Part of a small language model's weights.
Training: a variant of SOAP for these matrices, 3459 steps.
Each number is 500 + 25 x the weight over its row's rms, rounded and kept within 0 to 999. Layers, rows and columns count from 0. Numbers have three digits each. The size before them is the row's rms in percent of the matrix's.

# layer 7 attention output (transposed), 384x384, rms 0.0879, rows 172-191, columns 320-383
083:523499467482477483476512489513478526493520511500534502521523495477473490549534508489516485492489494511492431500495540480524497531531516482530495475509489518511474487512509515523462483524501459
084:530540480507502510492501501551583501526494516480525459499494499517524518513481535493497499458506489485527521517504463518531504501462528487529489475521474472472491505500489513483480477520524480
088:481522533520520472459474506563477492501544466501494482417487517518473509490552465534510477488493486544495544493518491485509488519483489513486545525523530511484481525491503521538512531476484491
088:535491502443549506524525520520470470532511468504525464536513495476499463498513520478518519462487496510548470491495526477512547509403509516502494484534551486450546506473468485469508474498518481
082:494522503493494554512481523519495533492511538475491476554483547516502498468464558522523543487563527476513537500535474502513470553469478494522525419492525496543526511463524432540501498518509502
077:492526496513493459506491503477511472501517472539536515493510463528516484489505537504464466458535512513512495486508523467511511458499510483457498541483496514505502519468510510518511524486475503
081:489466479501510526540493452490464518482500509473481515552503476518488474521502473491519479463504490540482517445516492535451496488453505484489493541474500500518473487505478514523472470482492536
096:503503439517516501539490501542511456458511495512510518530525479536517474537456515509521465471447501545499449522510519507509505480497510509464530456515495489511480550483508528479487454477495493
090:481497484517504547526499528487502532436469521488472495517485515468509499483490516469475478507544517474509447575493453562544495504506460460530465458476550544473515507504525508457530524534473485
085:501566453511515531505502528510478534488515485497466543460543450529500516494480456501520433512529474495487466490491495531494492540488519464507503497495492493522494510508459480469532477469513499
085:500501499486529472503504495528518534517496505505543514470487516493520472550532482507526515505524421484468526482536511477497519511515499544482499498507508514516423498508512500536476510460506466
077:514515434514502490498506508513496511488515468515496498502487479526498538526536501517540467511506514476510518521482531533487429513524536509507510474504481506528485469542508515514516509482503512
085:562464496482456517509481527517503455503504462486509525467487500508527492465542456526496538531532514478482482526508491515479506529528466462472514473505496513514430504494522504525500536545486465
085:496523526495495516485479475464521504448499513484515523540479519459533551535476508479513516473514529480492546483501470517502505484512498507523497494506522514524522486480492508515503561487480474
091:465484483564495497444493484513503496505486475481490525447467497521525469500480517500464526473527507501516470500473533470535481482512483506488485533523493522503508499512521495496513509526508509
087:491539551496511472480549454494504505472503533503511505473464514503474474541487486510493506542513472479493479497510526453492506517534494493529509470481485497552496517522507490478540517474504507
079:516502489470446492511528468506486496451488496507519460511529504483487489434462536493481483471523526496556521545517461478517505467485454510481502507511497534488490483481507528471543456471507464
079:504493470493534471508515553518490484502521457524511533521508501553509479519519527463534486491493491501519502449500531556499506540491505515525512523513514483442493484494500499451462515487467475
093:487524538492526535476466437507526507501499509485479519495487451480537503487540519488504557499503454496493485515512504514484489472479493406506457475490517484501528524545498508523477513523503510
085:478500492531503473522505486540521464538507542518462508481521482505511502483525508506487530509509530491508515495557503500539476509534536464507519458498539444520508474450498523488523501541471496
# layer 7 attention value, 384x384, rms 0.105, rows 173-191, columns 320-383
085:484502495426519514474507512445494519512482521548494497477484501490459497480472445561496472503481481496450483534480523490501485517501494518497458482515507473491476520537513510473521496454477531
092:512493486470509507533518438490531493520485559527513500528532490529510469501456504476526495511534474461522445505522486511467519503532493521528488486507507432487489515489476540478544510505560545
088:516507473543463500533506500495494464526503496553496503469493546513536545547483473491495534478501486461491547489496496576480495525531498516492481554469487473485449493473474527521499509533509526
087:520451505512514490469495489483479470529518543480488490478522520510503532508527482504517474513466509494459468484489517479524522509531497506490495573512503478474502471578479526516485478480507523
083:520505470465539532451521479479491493497454548480475503508514560525459438499449512517532519499490493476496524491540490516499515489537510466542525486542505474509528485510516531484498544505531576
075:490507529529483487479495542554470480498481482505502500507500502454520543468435502458519478522517527489513501506491508469498492491552480497518503501510493503535496478465510478493540556516523521
095:514510520476507530439526500460501581544507458468501527488490523479527476476494485525506534498505504482484530464501506525450491517512492477509485481519518507504525457513501502450550564496453523
088:481492546511526479429486493435495490565511487507544495459495498548520513519521494519476527506459483523483495471473558469489516473498508527466509510515446502518487493523487512518462490442464490
084:513471530521455509488534501515485507496461517567537443518462496470507468552507519481501491477496496504520538492472466503487551477482529511520518513486508466482479515488503536529460499544493514
086:517495502506487479530495503458525496475498463486461470548504492498496521478501458518524502468497510500549505548457479509494485490542502445515481513491470452533519475517494500488544504464511540
081:466534520459531481475540509461507513522492513493520511508499490478497457510505534505488512505464481494535519520505485486543536501528507477528476518487555470505556480466483476512502499532479496
087:488468519535528484483511501503493528512519532493521502474488523456480505579489535469497478545455502523534482499455519504491489513528481543533496500520483527533554491502467469462503482446519499
085:480492519529521456495501546512494480512461518501463505514508482536472473501473494449444458496523482482480493497483502506514502487523480516509504474513527480485470487566531459545530486466513524
086:472514492500539525494534527459495482483487528520505469559512479468426498477495516516501504478491497523457489567507498480484498505557509531526513450489489506489500513517514514468513496440513504
090:498502483488512486467410500520473499471513507435503485544489494506523557492520518513522489497471492521538547510482464543477474473486468451480500506514516500513488433518538490502477503514526520
086:488498476518532524486502517476530475549495485509514516420523524518534491570518489504536537485457498522451484480512507541474518553488496495490469530520509490495512517515482495491474531530479557
083:491509535538481498461473525478504480501524514506506510497496486463516525537467471498466501483528488469509495573536477484516550489532519507524501507475469471512517492498511518504514531471507515
087:510470473518484479539525504565484495481470528544482489507488501484429513498489462514535466489535538500503486482462480495493519481493515577500527479541496541478472486484510536486510489494528478
092:543498508484483522446492509450489536497538495499540488522504497500524511501501513521524450514498469511538485501461505458485516546461524516496525535485508534525474526516508450508474518481530498
# layer 7 attention query, 384x384, rms 0.115, rows 192-222, columns 320-383
082:523503515511506534519514497526476553501462521449481520499520476460504569516505462513517541517522511483512554502496492463518511482533518459525508503474500511487517522540498514528479499512483510
105:473490484484539491486493547513482524503514479513487491485528509461481481544525499524508476466547536567524480532509498484511490484520492466482504538504527463524528487531493482506457509522469506
102:449489477511489505498466510518458449532467498482500509501507537468512496508457468516484468498466528535466526491511507520520526488461484512478469464504518517489528527508491541458470486485510511
093:526469434517479501506532511512540498498470533463481476526474485482505523481479540463485519513508468500500472507440501488460539532527501549483501498540517547481492472506528458533451507479490444
120:510482496545500495470484516492522517500463542467497505487507503494516543474473551480480505511486510475542529480433494487537521504510522517504482476527521538511486483545496505478470526497479469
109:513535521498485506492503550471544507509530516514510470456485494506527486523519523495541500473541492502534476546507472518501492468490499488490524529499487486506526486461480509493482503543485498
099:515496486503487512523514510504504513532461502488478501501519506474492508488524508456454532513444463480499477446486539544507483498517510505488496479479479532487539556508459517476465526503512482
083:489507477490519513502523492483472465514504473505486516534479485509497459486457501471477515477499510517495453483529507552448523524505540526441518502524513463485535485451518424508519478468474496
114:503525424514492525527535477484504486479504488553498484549468493500505509530494496469510528498506470511468449535508485524442512507523509527484498518477502529497464505439510505501486436507492498
094:506427524483572549512514462469511548489524519530508511488510504505501493519480448465499488528519498521485499472567510461508475463527501475508483546511525473510491486468494450528504496514485511
100:522517495471505516541474474494521442492515487531524497507532504529503451495471486504482477484513518505466463505559482539469488477465505505471512491482488488526509500415443541454542497510518519
112:508502563458503499501484502487501502495525516475477504468498497529496530439512514503535455503513510525511561522493501474530486493470489444502511511518494441482490473490503515519479516506564529
113:478434528459538475532495484500535486521512540471490519505498535480523549491462524503494494493541503486524514520497518499537525512516527468532463495481489506512460503496513517484494488505539490
126:452425547524535531470474489471522549522514520465493516533509505507525474534462514490487513495523485491540473491509504503492484507492535542492504494480497523534535517495479434524503516500465494
088:564512536522465470530483480433513530499459473506493512447484473485495558525467483519544504481490508448491518517541491484538489455505477513567512528483477518519467509496499502526494520518496521
081:524528517519507489531499486474499474493525478517504489503507482539493498495479531500496479502517474495471435484536462528429484527496504479493554498483499475484489508457477496502556495481513522
109:462448525465533534547502492527476471524495495484502500541525508467494472503457522499473513479516496539479460480485498525470524500504493536480494479512512489515537512495458461449532459505522491
117:485512554457479497474498514554496457503551482517492490485534496527506456526484477510498464498537508505470499500533511530494499473506486500470501517470459487504511496434487529492517514524532512
099:452478466478513496521492510505458471478522493508488509527515529475463485488498490532445506486503490522463463497516531535469490526510520486463487538492493476502488515466497553485513492461530513
128:520548527489480530533491509490498512509550474518498513513498482524494454510503475524532479500523507509473465518581466508445478474495494489499555498465482464482546493480467491489533499528475523
118:495473459479507531529501518499463572487552488471512494523489492441470451531548472548450512485487475524495466524481483528441482504515480522531497500476552504531496515521524467494558468501470485
094:484494494494522535500454542543490499466513488479476521533502481496517472458512478494496475486501478497509530514497516495460502524530493501483481504485508451492464562528487502498508547407511501
110:532479438519485534521537490517484476485453560484523498534497479494502468488499482500463557528469518511516463486471479531466485510490519552489459499503543568495494483504504478482542453499496500
131:539534491453456493540467481505504469523523503521503482499492493527478489506517511522487484483535502484477495507506476531475507540487481513494525489484491472509440491472495551480509480504531507
102:526473507525501485497499505447519576522495506496489522467459527490530512510519502461512511514469483496541505503484517443538500517513490513544480483496509511505498487535519478508495498487461471
106:532501511510457479478474521469529486484475490486487503472471491498526517517446533478512465481499498449506494535503512530505548503498516535518488484477489514505478495475493536498481509470514505
092:532498563512517499509515483473510559531525529534502490492508515511452533530531472479507517523495529500507513465522522470576460456512464483523486523501493506499449476502520482535502465527505514
167:517514479488476499518484521454484539532492474527525515502484502488483455543540486515500489496497476517482449540537467504437458509525488545512547493471491477506521494505481487527529499505459496
079:495504542521533516472502483475499500472551500486487519487515516511491516454469514503501490496467518484489521457535497519485514530520540426466533507524455492469488503473477503476488514517482530
113:511550501505479507523482482478481514493519466544481514491470500518505530523521447484519480521484489486456501537545520458515495500514459503538520503466475460486481508495475525543517492481494504
095:451504541485475514504495486509513491515542444484480480491505477540519447517515479463524461496495463500467479487499509489456517488512500530471537502505463478494511488452485530511519494484526490
# layer 7 attention key, 384x384, rms 0.108, rows 192-221, columns 320-383
086:515520493509485517513516502501527478522533483477517477504500497523521525496536512482480541503463473479515515515502540477522505536509511524501547467487457480524572550489468488487473495529523534
090:516534518507512454532499507503509499502514480521500470532461483496512486485470511534533495479514494490469480532498495516472509566522485515485469481517520495520495534538488464499485529529473512
114:468507483503504478480526482544517528462508513453480491541507496479503478496500533479497530511483455526551524503497526477527517530467517490515483532512487519530527502496468475492524486504490513
067:511488500532505509444490494502497502460507533489475540503485471507466457490508484481505475459501507537485486475522476497514516467463538497477479542490507480482468501498506497459526499462491459
092:546454503491518510483521501507518500468507498483482525518489515485499488493514479481502480502504479507474469477538475497535530510546548501500501536511514498477509456495493451502502538468497494
141:499508508490493498508458484501438509526544485512518488501538494485470494516501500507521495481541528481446464507518484501462465499546515520493488513522498502478458509504510506520492489527488481
102:512443509486510501470488484533484470466500487536480459482539496496471460554506524498512523514529500494492450488520484500460527525527504531487489531523497521475509454528528497507510475513514516
102:466525512521529446491479500470482498493457499572488474471526470512466470496464508492543449482545516496481500440526452498482484463506481482498493513512457494474479474532532506507498506502474495
109:472489486521533515451474471473472554538494472502491490460537474496499445452507499464494455487482528531464522485486482509500478428460502508525476521535491523471515514506535550498515481517526492
096:442531473524483529498493504475475504527489491506489479510517503498538520502472506513499522481497497512510532552500552521488503498481440446460558487483508476541492543513512527518484464532513507
101:463451504478489515506459478501440483498520539498520497467519498467525535503475532528494492508456529505502536514510525492473490479465530481476490472521500503525475491498517530466538465553499485
099:490531488521477500504458489488496455502503511537489484501491513526508508508500543524578536494526465500503492506557517502519478541493502479482521530516504464525505491546478487518500497505498499
096:473513458497476520470479477541485509498506515502510517503543506520483537493541548511537509497502509541454525511537532515507531499491484484496458488508507530522476489504473545487483533538513517
121:532506449487520467525477483512499492439516504499514500508488459490509536533455488519480499457525533504462497491510524513499514541530454480474532489465542510491507513515527519534471491494495499
094:510497481476494568552486539487500484531506499459567510519483495500519554520531507502470539500440532508534484530462516492526510514514517522523517491474504522494526488453477499525482492510520492
075:465512493497524539500433499484487493529496457555530525486525557492475469510467459549506473536543547475457516484495483509487459429513487439498548490492492524465489515499467529512469507526472484
114:475501499488508493513509499521505516465487539481505501474508515471486499491468487526444507513471500515511563483474533469498503476478497471490487470479516517527539553493479530444502499522448538
102:449507458512506507476455450512465468489515500484474518479536491516503512532472543537532546499501489510488535534529509506479535509482515464478505493516484499572478496519464541507533481528499488
113:483482526525515491451493480491473479487465498537466512458536514505508410487475511475500478546512517505484539493510480524516484494492483475477472489498490486524450490508522551477497514517514494
092:473498498478486509535480497507477485520517511485512472513491482462519541517479487532488538491482520498524516532458543500474467494482485498474507469506516496525531542512509492490489459535477484
110:532502507522469512504539509484529493449503498479471535476469484477501541488515461493429538548473510498511526490482502483482493519498523496468496491474470533530517498477498509440506525492472470
092:512484485495491496471478500472505477498459523486475540508460502513499466490517545470519483478519509519482456525474492522523532502458453469478482475473528487495504478503540477468501514437488458
109:476502534504515519456491546501521504520527528521473523457506502457508482482534524485451448493472527499465537473487492481501495434465516494518497495477498509457505514487514529406520488484504496
100:456518489513475530506460478492500512517459507506492503484538514505478533472529515533498513566479492524484509508519506486491488454441562477531514523501501516497482493518488521451503523556492475
105:547493495499521526542543526510502522512490463479558504558499480524480497514518452489490490453515490526499433524440523499498441510562454529489503529476513502473474492490506474541477521492495476
109:480438488523508548477457485491416521508485510474500520515524484518518511498508566464488512490475510557498491492518497499495512509497554487519467535520491521491502420492510523509530472524511466
093:521528516509492507504513528479554534545455516475485471494483468500529533485497490511475542513503485507523516530470514526501473492471473493531494490527503515522477535493516511519493481529533520
099:517520493480458537575493500496523519488507481470510488541482470485512522493497435541442516543485506511510486528462509490486498492516505475476519525500532487499556524495516478482476505509462450
073:476505492495527460507475484484462487519514453537544491476526534497448486511463484519527503542512499444479515479510486528490455488514485436531547483487477530488473500514454523531459497524507538
097:499508503489493559539496496485473541544478489464519476531508489523500541521520477495480519517473485515577490546459532481517494489476490516486533498492497499506558505479507478545494484542518496